python train.py --n_layer=16 --d_model=384 --n_head=3 --n_kv_head=3 --head_dim=128 --d_mlp=1536 --vocab_size=16384 --activation="squared_relu" --norm="rmsnorm" --norm_place="pre" --norm_eps=1e-06 --positions="rope" --rope_base=81100.0 --rope_fraction=0.5 --qk_norm=true --attn_scale=0.119 --bias="none" --tie_embeddings=false --parallel_block=false --extras=["local attention windows", "value embeddings", "hashed n-gram embeddings", "an embedding shortcut", "skips across layers", "capped logits"] --init="normal" --init_std_qkv=0.0314 --init_std_o=0.0 --init_std_up=0.0314 --init_std_down=0.0 --optimizer="muon_variant" --lr=0.00728 --beta1=0.9 --weight_decay=0.034 --lr_head=0.0038 --warmup_steps=0 --schedule="wsd" --decay_fraction=0.59 --decay_shape="linear" --final_lr_fraction=0.0 --batch_tokens=[16384, 32768, 49152] --seq_len=1024 --doc_mask=true --train_tokens=286200000 --steps=9492 --dataset="wikipedia_en"
Each number is 500 + 50 x the weight over the matrix's rms, rounded and kept within 0 to 999. Layers, rows and columns count from 0. Numbers have three digits each.

# layer 5 attention value, 384x384, rms 0.0827, rows 361-383, columns 128-191
490507501552536382504426431556513553481399490505511491498488521507557528483543494547370508537605397528532520434433570559532547418498507534535530527535503417513578468537468545456488553508515516
483432510464472529495536597534513513473508458469487429538477546575503502560547529567482497576553381538477452481480515538538494470450478525489522511560560469537500492516504503491512480526492469
502524601507494459480454540575504495502549492475496595474501544484539455499397441532543469550585485489522570456535412417442437542480497487487522499442608541544554487607482506485445514459514501
475533498474522492582429489395542586477513496530528469558527511551496512547591533453522474491476509403419349517506531558496430537510532502497549493564412505517590500624498420552440532482532516
524504590432580506487593534578492458479461474503498382495451474576593491472463498524425670466549431543426467505458441492494454424549492581497531494633566490548464453487550512548448510468530484
542549469455457519454560497499553469524493547559510451518489499535480478441492552479506441564634469480480450552471481476527478422621540501483480508551583425518604484326605594579506440531518580
474450504535485498524377539510477444460495495506496527535485497480411560505418529387539444591465454502565536498645554441530423501534461528476543441425519453571505444530541465571395572532501454
599537507527522441405507585537495475502505509497494519469501437527524501567386493455438518506514548413449628457474471519476490577550484463527442503478506488533447494453553517464569498517495597
515483459562468498452551505466495487488543487577464522544509520493519504511496433517503541485596482461489490561519467449540495524504493528538565490546541480400496490564475528473485440501446579
503558477466497406425466555394548560555413471493498583447507486490545521513497509515441526577455547462581508553552400513518461468519539463533511464550588531524462498496492465447387488473465509
452511472417484552526492598524528520526500427443556487437478486563429507502571515494504563511448488467492583526540521497452449548570504503521561512542535517540422522512532519501506487478471548
469533413500561397477439577451457495584461548531560470401494462429506540564429455542528442508435490482413436558488479538536527549446500460472500439513497465476567544586506516416546390490472567
497468512466503437390425547490515533506437441503518567393497491517396523566540542509411480569442497507465540528564453557483520594498496442534515591500606493550551539592583538498488448482539434
460503504598523442484531472434484441429451431489507532402560507554491453525534462464497507449438431393517464457436614619548546479502539485513494431507535560554528552520447537531452469461513436
471476513475503504404487498477501543576499480467443606456508517502527535443543531499576506509485486563569513499526452492592605533519482497496448497562600487544486483458557449535534486517520439
425459511533388561564399496516541505606499587515450492400573553533465481532553496491528450487557510512535470511573566391551583507514486501513537549514481497456506535525557499428446482455537535
498500486498526581478459534565481506435595469515518459544429506550429508496467541531521519534549605478419504463575523519508470530498512512464524514491507464418542488522540533489452470493519560
483564527402586452556472490482528516505623478506503557451509468526493489488436508386561501512492472555455481566443418489501559519514499500442527541625497554446458476470463459441514506523446464
467525561470500457485513446579475506454450476502508501451433554521498511481562536481465521510476473535488530505464493576550491440474482523581517405536490477552487499438487419500517497520487501
493511440485404519439522473463509582600552539485504544550508451503532475460619492454494463430537499563514510431612437559504552555480504427539472512517427527428497438464515479481559596559499472
456505542566515464477490453573505566413501534428500489556450536482441411480478471471436500519455450517451468480551439469473491546463460549486478490482480526453534431560469435481424544372551542
559516509419444492492503514461551466552540509460615405482486491562550458463531498560535520568502402510476498455576453498676461528514493459502525489554614535520377492596446454492449459583535574
414399562424570545554489428510569618588526475465499504508462481519465503496535535402510476475484552565562482585487486468531509415481454477562467514535502389453518513527408515465527487440532500
# layer 5 attention output (transposed), 384x384, rms 0.0788, rows 361-383, columns 128-191
502463574429471552479543459572481501559568578578350530510503465469468502443488612557623442432437467487463403539531482444549529430423597474504523549546503453510497555363482484454544479477560479
515540543535463501576510487474364402559529553464436426507553510451486558515566448586439389538545516505492510574524452443510498440480480497502591638451499503499468524461544441585500471502473429
508541570485520538543560493464496432532500588474549474523566511526477562467540513522461556536522607501463556460411514567492528507551460526551520521505427478547474528432460525512502561564477471
490518549472597452542527546482491552521516532507513500423521500483533530420457556493500582554504475479528461429498488546462448463484470496555447437540432491498470523498538497486512476500491514
469602568525445479426547500534461507457468438508460408469404533496456473525458586451560387584468542492545478537514514478415612524462455463614476496460505477507454497518457506547515410514523468
549550577425572419511494543543513601496479472431525504571560482447462482410514461513561494487410550514452496588446501559365427513529516427534494491532525403457506489521527523388459551486494512
507565419528530490443494518466402456460522503498524382558537535476481512447511494523474450489491540502486496463514500479491485527427528517587524542491569476479478497475454585473575439483533548
502508416486398565579468468550542543469446462509525453544495474508472438488421575398477492396543599558480587476524496531514495530443490486529520524479553464513473559461549474414540534523440433
509533568487489393632575463530475507447524410519535535534418465478442411485499454505458422440435408514465535507513500521486508500522504479491538475514472527537501518338526422509474519479502415
480503442516466500562539464641457476506493491507428514544528498549525510456466491462579476521530468533538491478548568420563429448569516518443457436446467511446497482536516527536565447527489541
466445531486529441510540436503446544484503553526591485479549454475521491515459443501559525607534469516495490441550583535464553569524528546489548506529537413428533552567539548495537439426447515
522502489519449513600588407533469539489575523478487420426480485463515510605480539506444522508533492509508580578528452504439474517531522485532481489456499499455459409554493428510432509555505521
499488507479465469567518502505467499505496464494516461563489480586452473471505495526396485480490618482450524450483570536477427473513426517445502546477540579535566557528481546547452460499459543
590512512472483503486470464582592555529496472492488499510427506517519602469525545493502515531542615586455504525554435552561490520452472534519491588507434540555538421416441525526467567580517559
459429491478490465553496545522552457494516457464455585507482490560555468440463490578454444503449546473501471536432546565474481524467529513475492507468456546443527483568501568570482474446503588
511465400465426457439590591486475524578452487558467560469456444518541386514468527519499534503452541509534557523543458531566454508443481546418617532438525496435475512421481444488554522507510508
446526405465405444483533502391518487544425512537542515513510523506532474445494639594516595490446516523521475526508484496443498477515437568441498461554500437530477453512571470443535549514458383
550506518478513427578518536470517543516473493488437523469503510490502501485553544501511552547526511514524393526557490511484520424438580516505548536517430493505588470475542422481515494452476529
424518558482474577456442499461542469406534528498409548533445507440495509509420426482495585471453531518502468502494642407480588460472462471467478534482540548506519509444514476533554433492400459
458516468477565508556572525467526493520476501569381571459457536497523434557539517493458452495453508489528481525565529528488480424578490504545513561484524435544502527477487591465444516490528470
462463453397589530482416548430543510398523458571544459447500460529542476523485499476506505524524496505497460495543535504534465478552507478571467472523433465465538541488552542507473519507431426
474560415505564465507536495432608504475517528546486511525526511433525480477499456458451553483559499509482495497499507459572533534449556528425468506506483469546457502482441546514504380489412510
437510428525490498540495447510429505406538507560560536454495469558612481451573415511489480471432494437518559493505510521542484489512490509484467568521503572434572553550643487502511489490418547
# layer 5 MLP up, 1536x384, rms 0.103, rows 0-83, columns 128-191
524457508552493493456465400651425374478479451473448490419436558462472396551497466509426614395441439541444569345573536485471484562483502577479548469522520448458520418500625506520494610444468467
370540494492461403469498558483390480530428497524504617461505463533473423558485497467487609503614535483449537593476528357591440435502480561530497558529482460581522524381556417456451589444571482
502550543481519524456556430449442565503390442489506473473484549565522503517512483456478482481616501491485467519455527498454501520554518500482452514560535515483473484502541512624540479529450560
555497536529439485594501473507548508507543540484486497522500529526522499429401445519500471521549526543582449543543430484393479530517562468412510504495495496511406450521429431521556537545520507
518451457485533552463451531491441477491416463535511465492527457509523493453470511470492537504541614565552496526541517527438491517550582501627519486477471491444528490443475471545527470505557472
492535544479535515606611494528503503446378434478438437625494471470575537502449538495533451421498492568514502474493475470477580500604425518530423535517432477486528470431400516517471515491535472
551522439594530475465497509537530536552510473538392552487480548492573489544447563478480495535497420537535549443538523477570518494548526469537496557491495412503441503499436436564434594503564512
528512502434471545577518488513519472561534545560514509489461450450521428521539499458518523536486476545494506506494493443525453453439439543530558486492559537560614476545541569519354439484498498
494531520448460563555541609367490534487505492449495473471425438540489461430501505438502523500481521564540515510535543495540518436578580476537441539465497448492487511556470507509523445551446483
421501480506331431538527467601519512554424455403505598529453535512514489445524527460429485495464518513470539492459401445535589604497484453586500569504496546497360466559560464511528459468511518
477491448550507464467581569533517470454500422524480537530419587514491604519569505505494561462521574363555482509487525497548519614465509568592542475481546489478488557522501524406533505506579451
427545564458513563445554488601345443528453578580518490520547504475471513512440470539502471479540474467467583468498492462512523461491498597513447485483463581567543568464459536469512393510542490
497541424529427495537502505434559538493570500464492528509540545516483532504564457500504451520457471535484447491454543431512532408584442550588483460505549526468357534504474481452526497532448454
471493522588467506502502484480469454491508487487571487500540461483593481556563527573513460396513482423563551553474561483486499552551476465580518541498418441511502520477537571495532625433511436
458537506545526501531503400615503475553468503464506504502498443527303465477500452511402467507430486487435535535600528557493531471499563402520514532529530505545460454503546537492497513457478488
478492514479520533557433499497521484563548510543462564558439522408516444472416472492496468558517550535503525535434509455453546472479472555540482442542439542452615540492511508524536428518502550
547325432502497510462463456467531572556487450494483465492442500512524511587586445564556523469468513530460462550476447439482439525558554467469486477502525513613596564482482464538490459388537442
479478481513458523462535573467535480488561482533572495577471426501292419474527440442474466550504564536529488555501447542521462487435557499532466534345506536488479542548467550588465461424515487
484511455488489533436518508480609488553496562445507567515563447507507421414445529493445430518420493520439504372498409474546539469490478490562495574554471439545465613560537444454583546504475476
514488569469389553597531563457441503445498547544462406421473585407514556396351463619476578509421455484505464483455469510568488517523447527478491531490568469459469532407415479509649494483508490
446560437412493445502475543471447400392494536548527515462549518594546481523368574515435453589567492459464424504570571575583482525546469641519509558436526604568410409511465550513524484491456522
608346443500513535467421550584578474465564520521435473517486589467544602493407579505515480469477528405432468563543586534413452521405563468532482584522475507528512499519512469473582570501463460
377503514457445551529519515475489463590589470484536495532549430488492510561503522530427554428436549572467341459551589499481501448512502451510565538560511523474579532503572538516485486487533480
469525529494555458483498463502455500529614490563452553552503497534576497494555437451510390575489468536504482490511509485475469478462393482514506551597438441477466507498529507512468492442573470
512570499547466594560481518498556516458463537495469536493463488550470429470499520455422524354466516413462580545594491524499523475497603539479515537470465555631431569448562467534502620485466554
427596529438515429534539444514459496625450498460527498603568373519556584565427530567491444542555553489454441419494529434547544489429469516467425490516570522578517466321442445492485536532454502
489564461428513506483504573513509557528470514465483475471548458495606458509486371497461489509509455481498537532499515555467503394452503389643529493539483467476480545458520568553482569401505564
537505645483523507354463425488505461523488454431493529458495516513450537525422541527557526462467573499555469411407469554607471467465507489473463462537533515527557452511528534539483509448539501
505503489473470473540482575540439433466491577670429526521524524475504451496471476546516524499526540374428480493534508522556486531480477438423419455559614449499463466456510457407478481484485496
550427522474484442475500526535487517554516515536441492533504495521441488497481491552500428465536443471468493554535521550515532509515503502519535497512465447517442516525522465488475495513495607
413495522509542531442520422515500493474520485520516503518458497541508560509569583496429519517509579431475503546466562500413457513479495494504472496507507529421494446511504506477483572496504529
567460526439453494489494464500540533490494539481447520517479466486536541544542582496507382544449523410509512574498497544535516362489507481520500465522531491509468554585417468485559507491397453
526492405546447520553508565492587455542567468449514520527485574527511577526571461529494499472438469522485480488550495500460518584453437442480530495523525503456472468421474367499472424455495543
510541441615336417433454498400423549446409421591497603470493597464518519502488412524588488546423428484439453461653519452461533473527512565507468487555442467464593547435473467540505533410477517
553554529477540525437500494501449460469536443428488509526534507454267527524474494508478509505499439565429332505538576452455530372432589461509592484502593522522517487500603496484355439481455528
619447502434581342533466488551490528560599511525509516394583496461507462431429490674474428456576533448467529514498491481473428539518545677511511582560495486618542537557527489495437569529467479
612455509459564508526530391564533583533498388527492561501480554497469541467414423598538536535519467521485527405433563477397523382478600386507364510446529534513510523426506616405467545509624562
492458466523485529443431481573564472478580604499477578519504376459464504441522534441495352501477443501420375514486450483504568555409496534550555516551425378460465481419535515555522422496660484
541433436493536458574551570456552535514538483506494462483453530469595515483478472476496459437556518579479553573476450448465482518497528555462565485522437373486538469569506532477511486474523418
523480464586410535543597419438483539512498541494489542506454540506508441506489358427418495523544473473456410505433260456595562544519467429557584578467507504483429497435459443602602518568567441
527502444467522534487496583470401523502484520505546462481508540642463539507422551501568553505544501440559551472501499456474464517498444485496410543576460455543593407489520538511380465498495507
379480485378417559562608550575476452456513499467424566545476481439468567514538541524621428519408406569520435514543474411479500516468503541508499511517562485414523559591542519481504427431454527
461495547507426473679502478416611484497489504477516402355474563516500507400543466415523637585496473472639627546499533553484427469476436457480478479395439514502530529358454453512460529407485530
422596531406443510550524558406543475491490548465512486487527511512484514514418441438496551533493601533465511398481491477499467521456576459455520526384561503399482485481516549662559585461488506
458539525546466487431533466466505584420487420604516558525395513482435582483523501546505494464546538558455526505391455579479504459539646439516469510535500526478450466505569514508526602457527498
427502550486448530449492485517540538490511481468476422536482492499508434463517503541450496523446512542457528511480540508516618459493528564527402373468506503514431562475485471475485441583606474
512538473410480509479494523543497416496533525519501460510450514499485522474422458542473481509549543542544466450501531497490478495500508531451495460413541526483532488510582429518495465455421496
494443613501484529535424496543429502515443483527526476464458488471484484542481549589556520499561602483487467528499493504472492396490400519497384494495541489523518513558432442518468490554479512
449610354517541490526466484504448416475455453491584446445518507655442559508552465479399417441448463513453562509482422477617486529503503439480487455480457484497541481531496436574464596509493519
508475387487451468571524544492528458516553510537524554553506500540526451460506490472481556537521461530439491498518479480418478509483492441575470489398493539428491517498499460531491558521494491
455548488522499480455489561488545467458488497573505492490468535477503518473495480494418531557455421496500528526532492581522644482534473476505464418478498501475429462509588519429416578430473493
483403450449441565604466618441514514401494391501469517557509428501483549432466511552509516458461441460413406389382424567431549495465457542460468480535432526521536498470596498499566652552488441
493447505491437491498504523506530449552528491469544508470557506495559486538541571570563438522503544491415457562479483535480540524525421466523485515390496540553417403505470494559540511536552523
457357468561482502498549517510510501464541480530440511526487520529463412436550493505536414454513475482582541541565480411503522474496503436431468583510476491449483517485527482539475561522528484
484496478459442557527440456459499433517457471493500571482504587558538497523419455512546506425444544576466470554579463476452364486600446466536459503505469483456504514489543609451491472597497567
427508517423408485543458464487582481491511517484481512498459517571475439524454477455362508536556489498555595526566535493417527522386625497434456529504491357548447568431458561563539588544491556
529489552439529468508449445544432354531483441530514538483562391466543597542466525636458453506516525422533513623446556392406516486656482503491527381521459502577496433575564496566484496462630563
535530535453499466477525467469443604502492539430597560409480509605472490439546594466499501411512479667522518445527545510527516557496565448624578467540472412449578485478551565488492529465456517
508461439530524483486405494521511594495593519452461538519512509531524459483540421414514555571556447456504550539544441499493603532426396482594541518508520518549515540504535503433448494484483557
504467529455479566496455595443479359391528459559498402488446501560495526449473531456588431475545413442485514561564471536462471462464510603494490508570544433515574571545523462484567533588456565
497540551564521467501504419463435551452528547528435499447427503510526629527466572488480425463511476489516274485398490593498456397504539453505520467546412444514438552382575437458486543524537492
530592435457617464395504579506522635480424497496535447494515424568495384444485576561612368412482397549693340481474522319411481524577455361328519540478557553447640549584466471616511411573490635
467460570521480564428548455511517491599547449512505544480490522470570484489511496543484540504475492445473612521538496494463484396453470500516535484440517559504453493525474530571508533584547458
510540615514506480531517467518510516487478420494518506399419567511503535518468541473504475455514462504483506535525541520440515476524568541611459467554570496428514492563397565477548448494517548
486484545518497443523561580430531467491487485520473577504483489473547464500500478545426529516554482567559481478485564434558460504460521532501526551432525576513467495455596503481422468457535593
561513462466457447569508544513482502542408492568535506479487510527384510477351512490504403573464497518473516459498497526435562545492580597434518506473438553475428509550567529471498445621539502
453502508540557525437565506461552480589431495434510530538528558464541478467534537524506518493419503555666513526477429496522501532499431516480559583523482437500517566468443364502469478510472557
520475531538432556530535557430559491485502495479486565462515476443537481553536601495479503434538472457487551473430455473395526505562422499505491592543533488503494382532563524455500546447483510
497439512539536587486459475475514475536525430568395507522451459431542447513544445447482515488458531543518496505510329433469532526506528509494585486463492463471491498537485565572436487526487488
551478496500491699487453583534506400473503469499501499519457446476466477482456439475500471546515484486520546419615485495517546586506481392464462512502484474491428575458486539514496605560489580
423545540477414529577483448495473457468451448549530551496545535477549444414498398442518521497515452493459571520455452510504473477484464455574444460463498465500500458540492488494439539467480478
505488459431514488527513510548458428461493502474554399518533480534494506487536531417501521440498493509430465492455553441475557444451452500545525493507508463485552488486559491493419497474508488
519509493508489540574478481424468599518499467579581482430493506448485495518559599562492534493356404498476587511431451590543529510437462536469566493412518543445541616551428508480492562567482462
544560512512576555627559497447566434503509500515412591521609468395550405485373457437473547451450539460581499456485490476524480480420518421598351498407403367487496555362450483570453453543458431
437334489433475594451515455499572567475526516495488569418450413625438483462429473464480568514464447528452479486594530424506468498515529483524384529518534449491474560485468486518472404546487487
489448467489531511554528465492408434465474406575455526515592465499484501552508434384538478467504527543520507539529517505526538507475374425580477533564545485485597490496565555490387465520558488
539515489510507535494498461507555554447443472515436507527514419471569481584497562503517404513496563424499526459457513547479539476369555518563454475539547540535544495544476439543524508618503443
535552489481559522380482617434508555562447424567403497606518466492421454494482488410470401501418421539508483457465475435518488532575530473480516509487537504468448484497481540546557382560470552
511445495541521474559520543505542464415459523456566527482512526466479517509510445534466478388493521514573495517468453518537525528482550558505470552563526407460531523535566549571537491448482594
518526511586534558621482504520483452555479543605483501570550564584495513483553566459524554540441414563510492516543540458470499460492478452528548496471572467454607489477581524483497454508610448
446486512460488466491520464489560505442490356515505540581452491488525542570450395491451491606484492447460490583468509491481443362473475489458553488586537497443519502485525610550497569527599534
532420461479500519439471524485490637413434402496478446478504549521534465459465481503404420521494534438441477619410542500421506494553458444512477542565536520409537462553526429490506478524497512
460557446449536535436513505526514505457495493581544524494479455424510505501412450554539374477513423509511438473531443453515476414564468454486528590435396468443550554440465444502557476391410520
507530606532457552556493520560469549507533471531521440590723510525537514487516449491479529462519539544529427415527547484510426419439483466481485511526471452445515478457541499431504508558422417
# layer 5 MLP down (transposed), 1536x384, rms 0.0241, rows 0-83, columns 128-191
548547490498517518434488445515472352546484469499508541564434511491507513517533542457521556472490467451486404456484515415419522570464465579476480549471599590481562446595474542548549545502475495
438520567458576440488471463462429507465465471395519635498479488414393509598574558423491518438620536458426486624425438529458542418460582523454506524553431564512508535481454432503469536460521395
494528581556518526553470500579453422433474478473506548510396502519508477544515539553464567521501485554557493484510534494480525505437494460481472464411525495476482491549500486454414540428589435
502432475539523464413406548516492435408442470514582507418467497448492431630527577485529427523518448544450560388567508468528436615429486558477468483489528435427506512482614479546572442511367508
565597599470508501494533578491484522508571503577522554453438500487504505488525576536421490474528534485458470558504397477504486536446437532505463475469525529459555590557396487556548507508511518
508499460468604497481625557505510407538576536557490457468460503577498458567449503489468498475553463553416429500536476392430513476519467519416359470541572511538431532578566506524556470415506567
421430548498470519484467468517576467456529559538420605514519508488505490534483491495491572460523468399398592457459556526509504457533487512470494530484469430499385541479511398413484559523492492
537574477487432575498512542524448518477440508517523436522651483528554484473548486516450513438625439574528486489463442519441509538578489529481459554574495487488499599394462492484489532457563472
390433478555482404535541381493477460497423509505559609575487537464411427431506563494468503539529501440506490602530545444470555500428483507432533460488506525495474562472488507485446484527587497
497501485502572466453460467413498502476399441425530447526552535520516450490478539529460467512520428488489439478500543537514615536540550418485458494514469559541442505468536535445487475537525471
506545458482498530465533544399488535565511403398551616443526425474439511554360524527454475604478601488459471467529565486440425498386502437485507472551514557464431425564529550502472371577422502
499464485456547436487520550475515508547555522535494491543518532495577522532529554499466582490494497512363509576489554437534552484506423524545509481460460466580396521466498552496438450445436393
489494508502510519557512536524501564461428498410580446498488488502552613494466443443560540477547600473426510525412356473538500486481466462513407501543546506453589525489508525475504498530546505
567508462456514428497507506454479443516472493492463534520517497480518483491483511567460531454528557414498559481524462526488451531496463570502452508455551529489465577418561507579528488442502504
506481564460488500491506446561506542512531475507562476467419525593481489571469498453424513423526539432443546521523538455530583443489491521490531578437551539476527484555431576476522501546488513
515507407458517545512398482564575538517466518515523530502507599509429486430490422518605471485466507529477482500496549517441564526503460433475529484547518510499496425456493552556495580475435496
558458561538502435465474536483515485533509491452540493499379338511568473493550542487499495527479457466445454551489466460523495598504449505436460541524513535389540462565534559600485492472514565
559529553512592442528498419432495357575455515591544426562450503481513479438554536529417474519566603527543546598501519465500474514509501471497412518602528530475427393533430469537470442459418464
579578592451483390397453518454502530533455479521491517483458401473538489587512552475509560477569590436459567605507485549510552464481426555549513518556464524465497487567519594485514409498527478
630494454516587496502380507517493568564478523496598519531471557494467485399441505611446422524478587531579497442446442479585520433498425496470490509580614527501373534542396460495594529548478546
579527424496545497515548516429429525490522625483558526559574485546543489575476519454480446443537524467427488611504486507464483555522421511533575510580382575547443489456522470351425555524446546
528442479469513532476483528531507441471512476430606475417544528529540486483526452450469521520468523395506599475575464468477466492581540479523526495413539480495498447547570497458500482514479605
445471489469479491494544449458462523480512533454552503495562537469477569480535530533515468619454462447478509487516523536549533450495530403497474479465520400453548415468507439547496500513484467
419533484455527484540476418354528597442449564527563421533429503495423504571556493503487542599471469465473484507555499450474467487489526451459510534467511544509426410429472482457460485462522391
572539542517481570433395546517444458497471553496531469467482459533475409477540506461499467525479509452448501549468451518527554448615435518546459469504464504540481565544548536424565409536403531
510489491544609526605549526551477492546404576486496454415535462533556508511585589473540407446510428482403426475466520461480454496495504640500558476526496519557499461534542573546447445544502587
636386451375451466515517582457522457527457469430516463492519469601525536496446542530553432507465614478470464501401421498500467525457396606484418500431498556457521474411497450519515498515547535
444385414452495545473555467346464467456500468486567588525393471415498503570486472446520513465543565451518549520413505585538481476437505526468410434386556558606439609442464559530433551513471583
549512517432464443498518514513611412528528484573474463456511480487516553512447497487549547512486525510540584565430425497487523570434483500567426387412440586455515513464499504479472528540496530
513519500489513546500478539457545522450512514527498465484507575565547546470502516521498454498508533533517538507449430477501510491535475464487516483490461431479484507482520538510494511521508506
488492492562498468515474484494512461459530556463502557469468485503513542521486521465491519509512490519536545529538507485588458489495461473552479550466503544572527518519478499390475503465556491
539439592465470479450457570497497541520470492549533571476449588540435519465507431572582522558510484489473516504506546576540494476418404460489536439597577526543470492453505598504531480546344523
447466615465471529465438531452445465559505495423532522445462488455500594542502465531566381517515493430434432453517472575559497446422411493496556578452593526522422533512515527556544415572523347
495440475506497508472464475414496440504532473577549607505519390476370485475606523427507441552434516616467498480543522495412318548587457488553402414611507426529621413535537484498443488470591460
478548508435476523566475433457420468526463597475521425446430480469452525500519546424495499438474386496486515535558487387393493557487569564503389546577461461449444440542454546502492424492564518
550423511389391557460492447505559612474598431532451504524504430466506443487429525502562490503558459429504548513478512510469472482466510499475559442525489441470507400603500502532552609508453394
499395540475574403489436404461530529539485562449514547533446453517595541500560503537431409417491519609566514451432524454458468480527481476501458453500493464581375450361477550487397378613515497
524512598576520437367476489460525479435456437474611515552476506577531486446475440477574514520476476488461513497466406442459482527512481594548561508555456502465447498548554461552518500432508424
488444532554443383508529497483509525401543537457535426541441492432628543453527384442540575540518498542409574533507509513557456537554497510520571479596422540450514502573526544438450460432437450
601475522579440624546480490447501480514473504571487501438452535496557461589626466546457534506389585512400501587454472472513508533440568389472478564559424404381571566480443476571448528480596474
450539489436529444485466475486449494553488572465472491577399518518556490496540503554545517478497492507561508459502452511424444473515530490603502469544507429464443461470536519519484506447366354
513533497497518537446478525519562473447540561431445525521553461500496493521560401498537479491488535489489450499562467515501471498482527550506486553559534560472469513498580466413534534565486489
556460561507482506534472476495515489445559455498531456511412518548516482472545370426632528545513535531447474568490524452447425479514520542428434448509439456597597462489458519432466476493413416
491471535531430415450548480492458430391501588472468402581509522497436593477533511543418487552426553437348481486476495434471457513498433502496475551491521520435505472423533440450436508457502463
487484530570498527550469546478471454377548500490470531555460482499508545422570446517463561514553485526513564441575543430478508606497520472474497498467512449460456495543432443527541540471528446
591443497572500500420481519393489537540604457545631556459521423445490490529602486494480429549589556569544455394472491465521395573450522541537500577516510573484494542470468640443414516472461408
515474477473412485500531497525527559353540444438459493526557519515462408497539430480517462484515485474475534462441508517446521462541445528514473481491506524499506470496516561538475511603517480
529523521451493458474501536515559536416512429434551445536446457483500407526550535452463525615481524498519445629462463350527505520459522531494538502518512567495515513345503402485450462495531542
599450406507587505541504424456530540552514429498615477583476481527409435449479444524500442485484509535565495531569480539526532474443483528490536530491527451527417446524567379525373567477536471
427517544487454438504520563435519509468514453506452458509530490546504530474549475515549445490473509473523514549545497503465515612518492519464481462524480510537536591533449591526474555440489500
449513492474611514561449490475522515482504541490606531424528555488544479530572511451477534527605484504565524452501467502472563538511457468526393439508534518497501381397476605473492514521525536
512401485548538441560473559601542486487541452540576445544514485515485474493610414498411404515469445462521469556517471491476537578451555505498516521537535548433584457529492576463551515551476448
497503482483486517486516505556428492456522507432558554494513457525454534593502545449571545494423438470512483583491468528491464545460499505489514527465523504453513511520472449485448535495496557
477492532561599425526556509524560538481473478471470485489460483472498563470469416526557483553464498483571525529443441543510432553511521523520479496530528552568532548481548580452467476457450502
483456493548546534540551542517514428437508516485464537622470490419539485409433475500513520448471481516491458495440488476450506473584457431509446626636476471440479475508482530509498481585426473
516464558426453535360489473590608414532524477367534486477539487484399437498468417491437493586512450518533556528524422538479477443559552519525495486597485494476470497488379596477528503432532516
562450516473510454469493512558525426432565465478523580589458485501396470516530455459451592501507538472481524403459543456561507621493459549482494589482609520486560535415476517432416515532466480
529540475570483484445497535499437457372465492528531524457435445554491422520569537563477466505606472617479496488466473564404524525510531530520534458581500527403473561518496532560452457383513484
552538539518460496546542398555509436477530575513457446553500489514402471540490494472600439426463518527528556543518582581531523537488443591504552458499424477577494544538525506510535461514477612
499407430547482504498550534535555461494532513466467553484460496545608380495568542414519456472484485559508423475453562450511548485419490442487544525481469496446474494597511498495472538375486484
477593410451527543513519564578469481342455419505514542470539456445369528503588431407489521501613496410468555446530547513528560540522437436467566479492436467431531563389503484532504451478521520
542496523541531509506476542511554479516516527557466468526527483538529419544500510452523471521476568498516432441505478466385462630442538438548530473401545524522519548456399424500493538545470581
592501535437523430377514513483512514452607496520539447517456519487505461544492437438450444492457431508511506537565472580527543513464523462526500459403440619512522466515525415565517597485562610
551524449488419427514493508497469517468500520476532521483454405408523512572508459473445516396492519507513536589489420517489578532523526490470488622546434577477523560541504555557521481479489495
502464393479453529496448577522515441528507433500490503434482509511487453395473459564480542532515452513477479597488458466506507543588547537404533484409493480460527513569535430486525450544420509
611527442502422415487493499467419497412496476542547501517501641501491511598521455465507561585523531507480520524535536437556526581556454542449513489421533486409406460499460488464472589493431525
466521506513467513532487521645482416407540558455592486481548510420580494575469483426461489499464531504580593509308506515559396584590368489514500490485453544476582538372555511479591478386538473
526451503512520504406453586551437481503486556488509501522469564516486438531529557449511495501518555545616453506556417474565466483522467531542490513508496483493475526516450505536457417556525476
530615493547486496594528446526475451550512423448485593489479580446488484469423357551584380465431580559439502522533497551537452518494546607541536570564395516548557576434547551492493527545530528
423471479463528623507438540565437444476488516414554459496540526461431404638408480557611439539488498446518677425526450527474534502458499530528485457539591498503495570546554508575505536491485453
576537499519523525470489519474528462484519552495485494531505523434512515528476515389490566465487490549517451516529529459601468535586521492542538474536483435536522407486494509546519441479513433
474593514533470492508521459539385508540485454518448413508431486490488520445559533449519516522544511567506542503566487511469544490459540481493493497512473455414483509468551462491446441493454416
496526437496613500463462458536509500532519548474526529463534496514469545475519524489441451470525497487499495533507518508546470571490519459491569524469508460487416411444473418511485484477489539
469605463514511497453489513479584434508429454447610407502471444468443446536363485501490530385476392551608434542461475505483535463499455428458435451575448462493471503456412426523499491535520547
543472539496523454429425606426577515528515566485472615448482513530446607490492463465443490448541506649492504544509374473571496401436514519551461498458455527398477550482531502477449516484497387
499588542577500543605623486424546443481500472495447497497501511556450525526482491561581476475521497534479395439498535479493542551364470553468534425537404608445504557432555558486478502453591498
516514499559478533578389453493576492441527470533504505550556463513541542585468529496480481485498570518424423496506504481503528480482499490521508545479593533520484516525494422482469478520505533
471562417500541502529406478531516450525439506464580501517420597480443451547461402529559467627618377483609630492479426429501502562431552463476478354501461384568575503564474505453593565498567457
501525507494565530513447474514537543486524510505491537482479509530461511444529494573438588496468458602535558398527555486432443583541507548516524448630516458503482523447460502514535493559493461
518457476477469450545526583458546576512520530500531468536513544473556505527463489511509586510422440509488501540496447484467539426445455451557463520535420404498450475536552435463427517505603434
510526575516519549483498511537581491471468473477509529491453447483587569600579565548418518434586571482480544535484522500550516559554617439429470462495432483529463553540555471439533431574502497
486477468407564445445603507599515436433417516502577517478548556426541404456582467530502562432451534388494429556467582472511416421534453443480465576554462539441498627536553422475528437573510460
627486427438528490489512575502424626466514498440513431522499530491518629434470532458562490546522437563384397505530490475435515531446553522444440482491530524564467451481501560380430570528551514
575547531519560398447550488485419512570432494492512524556461467542526539519546482455462598440488581505478460551553544538504559499470434508494458481499434581526443439409526515396567502510435565